Each number is 128 + 32 x the weight over its row's rms, rounded and kept within 0 to 255. Layers, rows and columns count from 0. Numbers have three digits each. The size before them is the row's rms in percent of the matrix's.

# layer 6 MLP down (transposed), 1536x768, rms 0.0173, rows 267-315, columns 576-671
100:115148086096141077116112119142132128118137156118170116140153108153151146089131155150144143108178149166088112184110137123149108160153122092132147136117122111105162128128161100187163161133136129080115102135188034129125173141133082099123133172166111133172100093185153148104096104124125202142
100:203173166166065101110156141054203171101175066150119112133126152074114120168160106144118101077137120122104138129140167060134129130136153154077095173164163123064117130154210151139168142135097065077133123169136137060108121135079147108140137123187119157099111097134156084154084077108104115130
097:124180135191124066173144145145153122115138119116120149142151129149177147103094132181115086091146107072125108118131147160123147126149148031147132096146143171114107153123155144143119117156070104108193161161124080071145143123103190068180103132134085092117120145088171092170153164143138140127
104:136160120137094177124151158120137091122149135094089125171116059103137171143125170066136158109145129123114121192140082101121062123160144129078101114157163120078117121171152143161106130129050093118180127147172092066105159145075149126151126147159108144109104124110135119132168143168095146120
100:114186118167163116146113132127161079144128149136094137197131149107204193120102155188090180082061156135075155148099083089165144089101091100126132149167150141177100128131069116099129191157149125109122166111123127170131206100119146137134117161115107102095143104115156088204180121159147130134
101:097065136162160102118142105154073136099147106097111099132124082160144158120143121135159125131099067155144114081133097172179090132140178145109179136175089115122096112193133119138126120160122151098151112192105133223084210146124121110122168135156188103152121105085120093118076150153101137113
101:146119135122108183058174121119113072175131106078114142087153089171110127082160145064168134133123033147109111151108128126155147130116103106153132138151135161099184127108172103159157132119136127156151193121105118100117126099086114101148089114131128107133086126103147109138127147123129187152
097:164154072131175143144135149145094143141138172093139142192140096128080071089205127080057147165137157119110114134171201111084134149124186147162121141109203140094146052143139133128121157151117159126132137079141118091060092163098159127077055141127135170117127088112143157181122087096156114154
104:144185106127121097129126138099099078156140077136136149126124153133103077154066146141106143154142157080108104103110155108079114115136121123167136164145191146076112115148174163092141087127110103130081100086127078102121144168138145109101128045116148113162142125151123121077183062149157155095
093:085127088131116159137137155105153155160142148124094069160087095110090103183119151146144135117192218169171149060121135178133185160133113157130087154124151097183087091098098164185139123175094193105095135128101097114061062051071156162076174139217111105176154172155148183138150099097127106100
100:099163100144154110125126157119099101150053110131124111101118068127147122110107123168137172170126066143150204092115171103126120159116125121131167140142147100126187077090105109116170104145066077168099092114058119141168143055152126126110136124156131138118161108126154078157117100133115173114
098:110123149139090143063071096081105093132146118123207080133131110109126116078053097180124097080118079181092161067069064145135155180111174121106148138116166123060117176114121108140095123091127112107187162134119152133150092186183118118170151167129125106179086121168069185093158112147079119196
093:126174124152076088140081117118111113112142152128187107104146148105103104137112106131129120135115132120170116064155142171142101125081103142140079138160115155134124131077128121153086094117147115103132080120182172113153084156091127156103113117147175120150137095104157176130168181087167100172
099:092147144120128088114139174119190156115139119140136153096143140057163142097130169083104157097175150130146125164119160092124134108201109153099126207166104158130084147136080112119072116067107092157116106184184081133156173129135050100153085099182145164152128119118140099230090107143135110115
100:119128129137159124120094119120149169110162105144135141109146118117072119145138138092142102155126104137120133121114127122128060127124210131159085103089060122148173165130160139146129144108141098140148108149062140089151099188130154180110111100099087125156153132131129110160119146190172116083
099:180094113097092087090135126171124071075192096122140106101093146164164107109064123139054063136103153161149142086217122120131227138082110157120133121082160162123148074162121139096146110156119124126104122164104129103138170150138109157086178121142119140084109105136112117102096135166126074103
103:167178146200063114136072147093131120179136070111076187140154145116191109129127158126134087148129131170092148130167143134114099108086148050133089153135157123107149126097114152126128063106094098098146113147097071127081041100101154051180124112161143134129149120157087104137077113149157132149
098:153081173072176156176139147127070184155135163108084084097133163159092146131062157089112147134124197111143125183140082118148092107099149107122144075108171116180151203142164170151080144151150140121149136076152185103067103193135178135125179099143122131142163180150111141075158143201123121143
100:131136129091137160041166144141148145123209161132138110124145137091105152191097074145115135109121152140111117112101134106141116116168096059108149187134168106129108100104109125070119052154124074099090128145115115135139133103123101166125119097146105111167150113128093149112127149118141074171
100:146122155094113159131179168128132136091141137058109112113191118155127150174116096109167137127146135123193136184185101105171116072109165155138127144124098134144146122104081079176111115158146114175103082159109178044152059148112188126089148160110097149161131108100162069115131131084127126163
105:158087112141156137127110135129130186124129130153142145103133131184134121120134105135114121107169177159100177124095127157106108130158126098115127097145176163137113173133109182161123098122071094116120097074000099144133133140138149172080146126150141051145086100104136060160148082111117115133
104:130115105089197114113182142110121173092158171134087173159150140161121165184105147097167192110093160116042114139068126144098086102123149102113095170099140086118192136059088138174114137140173123134181114155129119133155102070107195156064135143107110102111147129146122141152118087158160153151
099:074163166108159127115092108160137126127124116128119103143204087172131183093115136138097072154095164112105110163163122145150174103124072126090134094179036131186127114122083163138141162125213126127103198107170125121154154146123156103133106167162073165191105179139129144168100115119090114104
103:120125155117163116163136186118176102138125139119117115148111114102136160129112145107139121155101151199098164155097148095150178179126158126128165153100130184130100073150089125118091174180090119156132156145081115091121109120131117145094127095162125099116154154114148084143106105109146150157
100:126171142160150061112090103146141076169113106110134090158131104203152132083119151164166141159106129180152165142133144166117092123154147144127122096111132111071131125140107116096182164091184181153156104100139206112153185194147154158117055130088125103158102112105084132149157124110087093159
099:153103125136173151121156161134124098152114134066140145098055120158150179123146216123163103127143091076139140181116079091056117113130088115161102117130145093127121125147219195116152083106094166122099061090128146130097136105118139138134044214169108132140129133110110096105054107197196124194
102:087160064168146143116125174082107104072161148070165053136115155110121114185139150138108136142162164131057120082131130081156150100125109142164101080094111084129137065108157135139131115109116137079168136080190101126140186140128101085062145107111144118151107113104064140108114184112165152102
099:134180118102143099145179054067123156089111127114094071107175151105130158120183105106140173103112203094111123164116137085190094140122156105158153149096132073103123152138106128155066192174144139129146151090149147087093163081071133108135156074175113127133164100139175128128138126090052118175
102:105118162122161098068196132105092157141085131077134119111131091149077081160135160076078121154104169114114139139096108141195072127124142109098133129110140085113157122112103092113115163103147141130214121123089166148105097122130130148170082129101130143095157096149090109194100155148116113082
094:118097159130093144145139124129108122088154174102067113074076125103088136174149118142133102151178127180154138087079146152170144161146136100113123100109172102160175119096123132113156108114109166186055070129157175098106119072158113168130141155186146138080140128119160155122117089142100103143
096:177182099116106105159156146097112130077130187141169078197129120142101111154123100064098190106097102094124096189118174159136095133136088178135129130121110145176118082130157140176078160141155175101163128171150100138092102098175114158145107098148066116115158124180169137182121123139179129147
103:183112140124121168122103127087100152128110171106133154166149069072019054131122094146102128110164136061111149126087114127107138147147081144119227203193114137071116126127173139144116137139094100174129085168088115120143127136153167113132158073162109162084159148096123114127103121125152072171
090:129094093102138146183169114132147089090147128137108107112121171123161078123138139148145123078174085093107176140145136126138126139144141115143108099140154141084079090162101139093210135095096160157096106124106130218104138046106117121097098085133143128134127121125129157106106172158071111118
100:078171122146128131107132193155093090167152145076159126089109164095131084155104092127105115101141130114141121120141130092160124098128080117077149123093149036152155132158148136134155132078110083165091138132126109132126153146120145109118101105147139114102133172150123134121106120096175192157
103:130130129187117099132135112155155118121147178137168114109117148093142160126151113084058087157138139121112112104181127142152112133087150103159133100085100147146099113181153154113141137117126135152181092117112103147122114134144114162096139123125177138127120114152108115172108184155109123129
099:104112120137136142080145125098077087125184147075163113127120067103160120092119129147182139157154151171121134172176102166157111123111123173145086135112114119164135115145157119107091139136156070109109108229129160109146195123114112148132109161102130088160133117137120107151153123117121124148
102:118099202117140136196128119145086120098116139106091185116077119145114165133185158126151087111138109114175135158075126141158166099136152133093103089094169054065150131102160159150154087105107112079138147159134130145138082074108115072187109206169129094076179099143132120129108114100147141130
100:113156122119092135126101156165102086101200181097114105128110114079114117161078081116100138124188155125091136205112155146133162150123084124127145129144160102162125102062087116165191108057125171123103131116103106122128171149140141088113121130167114069162102126129111158195120118132144097148
096:150154143098103081088127154111078092096082139125122118100122103129089089150157068153161114111130119150151184159104078100153089120159071188095154097095115141124121135093144120117160127059134142169099064115121144090140124075138113148152105148130158105102135169094213148092117152171084084108
100:126118120120072122096154141099096159181181128091132076107215131091144154133119140095147113136163196192083100129053078099159078134054082099111082124122121056079113133150100120134100107117115109141176113143121102046120117113140099165178128135090141103124115093086121123126169109140099128099
108:138093138088131110088140114100124105100164173080084137132080127116110078089101141139149119096142083117144107093100116152105094176114094140141125140097107125203137141115105099070153161081175203169159167149211126121172163136110088138155103172114189108115171189086089174083123119142132127141
100:204159094123108165105077106147057135115107183141152167139128099126135115200134138158085135121076099127097106127154132148109115132132112108045083156128127125179121133075130075146188119121091162195101069128152065118142220077139199121121127164119106114075129083117163121090190129094047168162
098:153117111150107112092125121138105156172091148158117110117073159128132202080124147206100126168162126079164107129126135119089155119086108121130169150117178181109094135138151076134099116131106197089231155131106161164108164195154134124159141177097121151079172100117123121074131167124133178193
106:091152133142144140130107122155150104094155098136134090170138129111106091073074069138101163171085177147126150077139114151141099160163104149110178143147151179145076138110079100179127112117126158157035096114143154125099139160133156148148086074138126163081087197181121103159129158189169121093
100:099075053118148172124197146153098179177138137134095117109116065068120147103167160148113102108114139078167195100132132065112139139131130165124099092108110136173098098100149146114140134140109079078187101134177130133126130096151078175090065091129128093167161186147137074105136107128133126171
107:119091117083096145135131110068170083093096188134165081098119147180091116127140093148115084127120176118143176035082119094156161131136087137081128134086105102095093126092149093114147111121122179178158088158129107124172120110084194147110123149154135142107136126142071100039174150124116150126
100:157093124111164117150123154066126107197090064125100171090095140109125134132124141140101077143166115099158105171110155122149084115106125141144100122132168145116097136082157177126128117125093113148125053141109128101106102134189123070132125141134086102066100129118165154119058120168169112150
103:115146136119083181097177129172112164119093141163180130219109126122166141165122090231148142152114072172138154133155164107100109124180119145071164150172127098127088138167146108161095164097141189065097159120133130151100106115138129126198117161174104156161102171142067148125070118147138116133
098:109114135109164176107085132163106149143127148173134108130109165098137174183111120140121133112130117075139206161119072144128103179141101146082135169166133152121110138105107175109105153154140161122112164092096153169129126139053140084113098128116123145186189176126164119141109104100170179165
# layer 6 MLP gate, 1536x768, rms 0.022, rows 268-315, columns 576-671
097:122127074137112120131141075106131095119192089191137050093157205142139116149120115121113113163117151108068149124152153122133172119097135127125076189126135145112175122062132117090111133139101130109052149101125193133135114140118132076114125098165118177107179175121179080084144136153107164122
099:125116198177155100157138093196186092166136147118194102143165025105134166079136172119099128155138146051096113151166144101082084098087159076151144122152085186139091142171162097069133090178106171086073121088124145184135121136116063072123146139127150156124104071128137130147114128112091104111
103:148140125147139181084124111116113080161142135132128138090081116138126116175120073096077146159122137101207161175141089143133143094133115166135154126078126146119150141099176174123146111070134140123133109085126107157147109140154103158170149090084160158130097157184128079176120121116081102155
101:120132124103159075140101130097122125142056065167139106133160132138153119106101122171134105122072077135117129191163124143219114135073089148176126136036115067072071153133128098149142145125112134165101210183154140045134138119118104169165099155095158141141132161136126138138098090092094153151
101:118084119163151133113146147152088131096133080090064169135090142108102071172089102146121139213097082179145175116166110162165151090087137127096104130069169136117145129089095080078103097158131142117243146140151155085094171169129148162082191104150142137117095126133080131157141125075172111103
100:115122135106133127098142117144146109111160149118114130162117171138126162079099153141113111153093111086126151094194116169179142090124149112102111154127134209188140156131131108069127137109157141118181155093144171133100147107075180148068113089158150178195135155122093135047133144161132178177
098:084129131127130205190128167158112127175166110131179178141167109125128107134124114146156123176168150175140165140099119164165106152125152105187170143109080191168115129185146162088101102086152113144135138116152210091096146108154119111137172188096112164141139087125120096066206052095098147149
103:144101157096088136066121161128123120093157104155152146113138168111144071111145141127186142153144161133091176095127151130165141128119079105102179161128105162165101136118151108130133123201154114133179162084146171129131172068120131129146129171134166152138072121143128091107101136135166166155
096:112153131148077167095121123148166110169172149206187097129161114161114156116073138138137091130163202113200143095176173155164203163111076133152095122094122102116118131102141140151116116185120130165081160124184058153139122105100139087050136093120141138178140127172111105121152134149114182132
098:063118111120098127117102115114102108159111090101134140155139084148199128174130086118152073138141176125106127147124153135124175112099154137116144159134187116080120141120081117156108123144082165142138145125126161097185149079103203122082153104145091101140107044052105137132122099143087164091
095:156191175146192082159101143076127107087177058072148148121140198107126118122111150102112147157117146086107150042124077153153164078165201143184187092127149180088088126157073136139115103049148158179124145115088150127126158146096106091137156128134132170106096105092139150113161123084113170084
094:112178092133103055189131150154069123192118094197123126186137088166157170063122164131128103155113160134091180126195174130207096152143113150111127102140150185131099220080107102164148116113067169110233144148153072105154136181106168113206119168132120136140119151126149108164121153108128108118
097:196126146126181143133133113117148163124148126114127150144167102127098097110125162134137129172147152200130109158152204187129082095134126120082110112133137124135175123114165062153173108159089099115151155103168135066091172090157157143144124104091145152111153180141087073150154115149141210173
105:114116130086194098165040127172105131118107144122095165190094116099165141112087201088101111092102106140115167151111142155142113129119148116152159058115108103117140145140123142128105125134101142178149166101122116153151136153139101120124151139143103152082107103125080102158073157114073086137
103:066158089140117088129118109121100097155107109128076141182150116102165115136083202108156118145148143107136155133112118106106041107152088212130138159122117127076066172140141098063114147128131108057134123124169103173161101069165194114154128071118123098191156123174176184135135037105091134126
101:166131174154076089157099206137101182111103128162112114130088101112113109126133134076196112169115083136170131177096092098102131154155112156170162139122091156170108147151115111123141154154120133121147141157092090111152100113162095145172137138121092097119155126137129130142096126053116138131
096:177119141131186140177207090087172083140066110120090123158117117120138168131092136123116096134116131109156102082193156149128098122089171169119098117106160122126194143130193149106170113068124100108116061131117138098087098113140108126179169133111137181126077105146111160133139138163132062149
099:107199132124131153118149065135172146132135108083141071174097162157118128159143142131192141097055207101111098096140131146165162126124112128197148162122104118134104158079057167177136123140160127143086150171145128142105161151075059115069136135144127072120145150098076128196136130137162121067
097:175123184096085144080189113179166120146088120099149095091169117185255174094074081106095113110119114055103087105117116131168142120099097093157115090079143157100130158130206155127167056105104078149105137153154137101170176166068121036129154156161153179102149176103146142139121158114135157183
103:062158127165102115178144044129148161116129194134212128184158113172150140178140106114114199088089140175124124164191164125153147146150166095132149079112142207134085149090156169061128141167122080125144104144120166099081120115124111183150183144119168123086162144120160062089079182176142162131
106:159159103083134122141109143084119156165124097110098099161118178123132163075110117135150160156123104097119168142120144140119118159166078081140200143096109188111017112132101098137121174096157094191125084143101117102143111141106116164102132155070164094207173119138178116081101109117151165120
097:108127127155179087194217144143183131148161051153186167116184165150105167101111121130099175141076097141118082076164054093063131154131166125111108143170140162184107108069112103138150150153104196142066125121174105140108068098095174153107112119076168159181158139185089128122135152169093092185
102:101145123122122081132100130045177148111142169098137133155065149117123115067117143144142103159136153114109170139129088158150117110195218140172071102139199158117073141099083195106062106149111139120084186132113159150191203109076106146017105050130163144119119158101189108098172164092137059141
101:109160132153129079087129157099184168121141156131102184163181107155115107120068177168111169137098137101107143082133108132159103154198097088109152117157160116113153125096090157135078167122090086175134104101118124092126039157137149112057072123118072113095128158218156149085115142097193118118
099:116097134132132072077129122125202147147081148166189176144166145107122117116146159152074191123109115207139145077144112131115051139132136117199176190136114096153128149123170132130151115135108124101135093074107152096112115178145157115118140111198118132108127131110166187150174079104114083154
101:089180104109168142134115111132179149171137093108098112108055151071186109146072139143133124117107152118089113116119108157155139145188065105147112112084088140104049130193168134094107126147087130152134121136126121203103074136108127153138158071096125156155157198132133096096125124148075177135
101:093160086094106162124095134107111146102170125116090117117110066072113049114072183120097093176104162172155125110124137145095134113113122164116127139136067164108104099151136098104138116166127150164104090173121085168129193129139186147015165138155132143169141159118131161134107085105178112148
097:162091096124067139111099134127110143105133144148076171140135121156102105125033116094099111096115125127086116160149113097117155157123157107117110138125089143132096085127215108124118182149191115082112119069111105140125157157122205137125127160097166156068170133165080116127130136048127104216
086:141144114152154147127051129135117138167126087124152180146141180181149062073134192183122156155141081081113126103168134130119135124117112103157183081138133138140115124071044138136091152134090071132133139071131116150158148169109127124120148135081109120202178089070063090172075108089158113106
100:105090104141145142101080168138098152143133163126147165145171066115113179109091113089139078160159142119159160142129107156145139131171076194143098113058127171182095115155095156143141197118156072168121092170121129161146132160133164123132095077123074096099172098109175189105170188076132138164
100:111124125114112125113087145083149207145134124178092104143081093098172199097108120118187126179088107151132164181150147149192146136105143156084170161103147100128141140155105125121154180132167165081122100113124094119178118149160115158116107142109068115112085091072113119101114121184149102132
099:082083186082142136106124159099130152168135076103145139141099104084091090111099141088137083172157184064179139100145080117119148124165155200143149118127129131090126146115121165095145126085118127156099145068185124095122181190184130166135142174096130163113116140114145119119179122154089146127
100:124112115097145172124137130123168065099141182105103079065162086144109107108106113156128167107137158049096130088147105160135127119144146138152089137084070135080128094154139161139161125128116119108152167141138145101105136120129072150130090124124123215125128173156135107124160142108088114118
103:126160163175094176111134057190113148161178145124116188080155084138143177147156097123114144096141125112137131118136143166139149182111124170088128142122137192151118175108143138071170114094145108132144157106119135118068090135125134142145194167111131138075045114180159099171150123138159147121
097:122101169110157179146189200140065189111163134123074095160200134145182153105136165141110090159137174125129104101121145172114167114167106170141184218097109161113111060103126080068086091153125108120067161146147130165098092163197191183141125106159104175084170134091109141105139098150153126116
098:143112120115104138082130143141167145160109130109129162164170150133141135133118186144089177157185104184134109130141104126172157127170174173138187088099108129145142096116164101109097095175130137170142123092091128067131146126158222167080225088172076132139143118119147192170139143102105133104
102:124132087160166146196066089060129108115109115079101145102108126144141143096140144112146121155126105134164158168107113151076129092110117161121181153066137184121131123150106053098118155124136075070164118116104092179122092136157145165121160112142159113094158058132141114146148154116084097124
088:075198084146095214114178183089113088140083172102208095171160121152160138042090148108155119161113075107129096090123168167106115089133181125164126180158134106141088181106112079108157115119169137139136115161145126118173109186065124107110143106068111175099152154154102171109105093134147099104
100:157178150093137162094164142195136109187075105179110128117128101047125166132135107152056155143128077161103161175174128139129098151200168124096099164121125157162111159099086131092131090141114143118118104156127144155074111162133130045178146081137117152122188137190115173159124109143081137199
109:179149115156127117097169077157160141090141099124108136157102110135129156072092173122086181158152186073160129082138172124138102137100155134148150142083167174167097118080100102070131127121175132153106129090111127147182184139116116146087161136161114148078114117087133105125091132149108142168
101:164164127042101148134132146153087154153091142142135135135121107189189097120113139149071121127115099128058144185147083112138148170063130075129120035101097164051152160102120153079085124136041104137121158109115112155166148058131131123100144120056157097143141070152111146121058092106127102132
101:093147126113157095097113154136164169112128163121118127176107152160138082107131126161131117131128134116140138128153118140088108112124140119075174143109146089053093165071128092109081091116057143104154139101148081160117109200142147180117120089113169114198090159106153102177114096105118195099
110:034154119112152170140148084121150141086137144171065140091070126125167115124114147115145152137111149134167147118145155127120125139144148099131069143168100143172108135099068079028127144158145148087133082124165187135095053157107101145125156083147166161132133160211149120115157144153154130133
097:126140079108110145109074183116131175068153172110137121151136083084106170159135117128073195142097133045115150105142115110164191155178146101162182070082143176107092112160092151138107138127156117101135105120137121154154171167121132170107093069117151109153127172108173173130161173089107130158
107:150163153108110125168161129131169063165173093109126148117099092128141111101091106161097126121139092113129166097136111117162212126109132212104166081161090123141098102142120074141117104111109132153110122099150127127191086106124114134147159112131129155196131166150135153140182175103101173152
102:115163159158094158103153077100122158133148165071150140140130144099148163163143162135060149130141160159084144147089076137115144117108106189113127123163083083126116185156116109155114102110068089160143125134124217154100118088107060115133118142161181184121123191128116155160146149126119144087
102:095120143127132152083142076159120101112061085113142115092106147123170140175107109192089143069144182089065170107140146126081119127064154140109126143150124145134097113143142126126125132145165150150123120136135152146142156133153167117132172119111126148107154124109035148148196110143180080097
097:133157183131123119130132145155152125138124119161101124097131142114159119125157106121103110173111113108122135153132157135106163108164143172146112182100109144130093131127144151136154117135149137168114111090133087109146155110137087160166191085150148162171118131083108205088145158140150099122
# layer 6 MLP up, 1536x768, rms 0.0211, rows 268-315, columns 576-671
100:132129161193206081084150111187209098147117111139168099184124158083171137089131043127094045082117141129124167146077132130125132139096163131091150125086109132150168109062089149107099138197163121151065155116131116164108113113106107108079179100147101091140082128174059097105199104153145141133
097:189147124120114142133178115094120176100158082113127119132168116117096104176140122158130189177138125171153102132147097144126136085150139109112121118102140131136125093160121111093159116118131144183182149162171135161209160091163069069144092122135175152116193112183194141158116163131108056116
104:127136101138171097110091127135115080092124156076103118183164205126137136108154119118165124072168094127220140159150119136121110087067049063128141216112086126155147088158132145134122130090176114145073181134127208059109158118124067148136120127077131121127161098215117097118116185119102087175
101:101107151140184106144123136167128110127108081120190099081072092144111100134097092107111066170054143119147110102111161144160106119098106144126102125092113139153207092109116130092148119080209102137169132128156147113117123109134116141122108075141130189126119173146057081151145191136098149144
101:162152086140141133175125158116135167167109145091116183140153153126135099058132157094170165137124086132132091137127126163137164100174152083108144171123102111088103103129077079073133091178121125173087086111104115083144145117198166100080106145099194190126128130118121082083122155176166149125
100:107124098129126142111124093098095110127164102166090121105070221094187120158118138108101143203079171152117166089176161142138144161163194095101099082101162076118126166119115152182153142127165132164129093154048150109095118158171164111171114116160119118109179111137168107132076152071130144075
098:118094161162127111139141187090112161151097036141126093099144226095103136120176122143100079174075132117085110100166195089094150119142150096114136146109146092116101126059125118102093180060103093148101121087147138124143098116126174166160102131159136162183135181101146064132121159134088063152
102:208141123137118144159157181140166175133140114091076125095123100165167164155111128110131172065106136049059171134138182159141113184155107140184187154104210119150095143188077185120124105140143166137092112142164187163161135173095135151107084091122114166115078100103081115136116105202116141084
097:153148181125130077144118134105181077152138165115171098141184110069132126097130161145078126192115198116088153140128135113120185105137114140113096113153061131147094179132053103149113098162211117090131238154142114064135163169092083089060142104105169093176176106126143130166082173093115128098
100:152141053117187115129132116130121069121110193079120083086136105140147131073122139138183157131163091098120127121159099119105154135096176188128145087150115084091136115113145090173146099159111126090174155082163180080066126138128143138153148123133075130151106177139100119097122121129098106090
099:097141140171117138066124098121109126082160118115189138040112147077094096169136108129101113152093078112144148134072135137090198066163070085157121120129169177079108104121153116167186121146174094095139132116086123158125147175130079163143141110112092084135135182118138136180061121113055128119
095:161138176139177112072122139130123124153139069126154198133132070127130177067035100128099053137106176078111063142184135176168142112078142153124173101137142147135124147143126181170096134113152147113170168078085120064099197148123120146099164149142127108084117146074169187061135152143157157159
100:175087126112151169173100100111110105134137130114082148097146139115190130078101103099104097185142113136114127146169156152090131119191171098097088206151126087139163175137179119130155112133152115115073126095152095126145149139101099148139123117126142074183157068136113072103075129139093139146
100:113126091145163091124174191172156127083126105118151095112143146158148152130168139176073128116091083141165149119148150093154135086135145165127151086139152122123065193120127130142094099145201079101131190179156074098147182093091128107152074142170122126128142123137135179087104086139084140120
100:199223092137126150122124064133119086151065179182181145175112205102139114116059166144092119085174183119148115124121188157126124128133139169048159087178164187108132130149175146132154115119172085089117129147107182158074115145118089104100133122134069168170126114146131070132147125103104139154
101:139149106131107140126142097109065143116098084152086162145152027088101099181142112157187145169147164166095107085136172133125070099158165135129193112132113134111092102185097161147120096169166153131132122139041147133116048142123158136138108112113175134128116078116149126106158084152090117111
098:132124058151172070132107130143082063114151164164082086143115151093169135124154128172063119132163148106144106129120143092081103081165180119131161131128151149125110105117127132171135103107195169149141137130133071076163112107153102135086160180095127121199102129079190144093058112141126105139
100:133082202121144163145183163151174096113151126093138097118160115152194169087090161122130098100127097104099174150111124203176130136132104137125171113095128114129158126088125095140144107131143115116156131130104149184169120113143124079137150126111140133091165076119146159133086115140120094104
096:134133157108162169167129123140123152154129134116051130145145141093138153142135082151124127149118195155150174137166151139112125074095137188153147131098128080135148123140141124180137129095094120098160157146118194152054133126129167139147129122194104052124127118173143094109133090073145109175
106:114170174128172119140146122124137126142150120081168113094184086118152181130141196111170133119128146172164102194172178188153215118086087119063105131118116146082067157124105142095107169167126108150113142074127132085115128101136095121150121128063187088165175152128094104145118146195175149127
105:059074072176105153111170093145108128142153147129085142212139160175116155128131145094128151106150098131148076094130171154143160085147144118140131116117115127143093074103125123088223134083124086076073144199156089134127133104151162106083159179136165167153096198125060087140124128108117120100
097:125106126121114135169092160123125114109118127143102140156061126134136117059151161132092133087175138118128155115078102111158102113163167095118132106164128154093140115144146111135102086123093110106182105074128152146176151118144191153090140099152127136127125137095136187070080181146132121137
101:124123150158129153172096148144118175163095085114155116060170163141158124149177030147180127178068137145122114162124106104169135145121102089157156124115108100145099169165143171152091131139138114099222176075104126100172108065099133123161171077194121139116169081169122176111194128111091120079
100:137119088149125155126127156123130079087123153118130177142164127129120136056102147174112139132094143101129106092125128206133134135080127162106143123096159143149107190138176092091129140128099093113093129109158083109170165150111161155161152111153115158151118108125124161157134106138112139121
097:131162110104088136100093150126149182183169092131122111187187121090112141199115097120119117125218121120192158156073126089090137152140158126101168127136156201219136090168153162165099123136143120133142106092166125134097102128160122137177166060148047080111105127063170174112075081074135123137
101:122118074131123120144149119156068017114157104120132088080084137086191119120094097147096101135122103208101180088137141126105132197116155148080147123136182072133116171124132074120121164161114116128165118130093114115138130125131143126134156124134171051151116090094111159158072097145168126157
100:108132130127135067103095156089105143122087071147157104163120109129145131156197106033135086168120159080155132105155136102168174135160169122169139133190130105116123169168114167160069160113132110113093137164101099069099133130131087165072107144130152217139079103160106103130137114137107193103
101:129100161078180117114094142097140117127167166127143102108104135153125168227116160164120134169145103172102150139093057169104148115117120115157080132110155089198178182132138104147114123161140086121137140165149095108102144104129133128142132182099173185110082080086153110151189175147115182157
094:114113172113156141118107121109150144110075100109080105168081167139102141121175145139122145137148070080192057110157144131158137162108046083105170094139090124135138150117080181163148173099084136181133087112149165100164128135183177218130109172149163148173174066099107107102067094157093097160
098:133090053129190133223120153132113111107176130130129090112128116154092133108126130108137123149161130117053113166163093078117146115196093175098099125093140101107150080074120159123089172100128143117152102049102121221086106146114133126148132087131133165120143165118142192103085109134100116072
104:118128168124132144134177100166178110163135131107086048161112106071145156152088100124157143124108139152078114216142126100131079075151144089152137126129123070190129154142144162129084094091075084148153107159178121111168165137162141130168140097169065144178174093171160135099165108147118127145
092:084134121146146090123131131093102167094157088173176111136124152067121169127103145138083124189105180143117114080171148162108186121087184116150133148093049145119114131121129178132094172085148150096149055147133146108135166150177141154106170112127125128164100131127159130084178136073127115080
100:095173122140137144145112092125173133143076118142182110139155077122202157157174095123126132062162112154125128124065106136122144135132070123071132059128112160103079138141140095149146111153090136091148161123113139094155150132143109135147137114055143117147123063168129106119109102124069054098
101:159139107155074146134135146098122173121165094076145085077106134152176091161183117056097096109153119078147130158164174110184097116102110117187145163109190151136165167142149184082082129165140128141137195100046120134102108136091162122159130143128089083159171110169090127207130126114176110173
101:142155102130144176153129151131120142110122147128154121120163135129164169129156125129152149075117100140164106123141133052116164074117137076165099173116141167102101114096135161084142180196151139129119163128127129111124198115082082117153134144058102137073167108148105028153149148141090150155
103:198174157124104151075143118151195095170141153112105197124145222170098067088164173088173168205144112135128159130158122199162131115120133102098199127135128147147162218114116126182105096161175121082073101125105113122142107151112190121131186134162132108107088135130181120141094170098097093123
100:113116111170229129159106097173142092115172099125113187126115242144168105127155078130144090139148146126107131151080166112074138152138128092091081131150145134176156153162158099193089140087164098132085139149144156124131103084120166145125152163150149152082070113111134106110150135145191131137
096:095178135150111155118195150069120114069099138133152080143067126147109128106132080099146107120145060173136131089171115172114101140125115119089078157097132137116071150105116134135137143102155190199093091140132145090178109108146167181115149139068151157077153164101173149022151103154087071117
100:122141188161148074117153140078119120162039105066095180166144140161112152124118090128062152176148101130050179142121106092121099132098106132095113158181054135120148170164074133127133069120117193149077190086149149201097163145166146147124146131096184102114119078090088114098138159106092064119
106:172106087097086104081191182154118115093096103163068144115230138117100129083128157151137145129219116131179136107179189093137101176112179119100105135151112109171133172178149096153109126104130098118154143158094090069150168113088113144159157146092049145119136111067163165098093088150168114151
103:191110092116135146134134153189108131096151132188156140110156094069119111194096112155197105149127089147131159105080137155090209143131064154168105118138082112112121107117130070199156143137189146131099144150118164078143135137153083102167130113112130065170119140113088135144163103175148162084
102:140113165118197148159108109138124094127105104140145166123048134146131093078117180057146091117122099145159163000116136075086100120063139099149111111102153150119123134083084094163107152109069194080112134067120107164087166156099075110116144070161077161147142078147081101143069113138119173181
107:057152138094113121138104063157116123125119129111089120115151106127101160100090109191060082116213158106092159131106148111127146117201135156123121072093094108169123128077099148114159134174131150139181121091119132080131128123125127110110206122114138188139171106158120110072179127161143121076
100:099097235108090105150156123125137124103188137094150124127137080167169170117121140117150181159091151134153115150125115117159148089138130143167110125099113117128219156168082148104190110083173148164123142140153099136147072110093097108165119115126181114142151181198116147164095128107171141124
109:096198119093135174135123194150104125121144105161132085147146097074112149104135103163079093090121130140156123113088103119116116157132097109158135160186182118164128090077042122076110124173148114111135120158156118063188105125148127100131142136130101155172118181122128130193129140120112175138
100:131113144133134152139156146150162081142153156111121127145172151132092095080104113114108151117110109104117123111101085108103098110089100150141095158209093178106173135110099139213141135129087118099170148117168174143117138147162111119102094152139097132060086086083118161165144110159133167174
102:107165108170125157153103092138129106097156162162079098133132149092086166111109157114119147138107152098148171168092104079148125117091128159146120120135099088111102126162190140108179129098172073125062138070098180141119127152142097081128162137107097123047106126160088100120105132141081111135
097:062097065154065119144188141078141136159127147110082182158101187092109084163152094128067124169151159143163150115141132143135135106142173113160137128106090142134119140086143174171200151202109132100148107115084138137163183087149167116159158095133128152098146158140148151106151132160074115119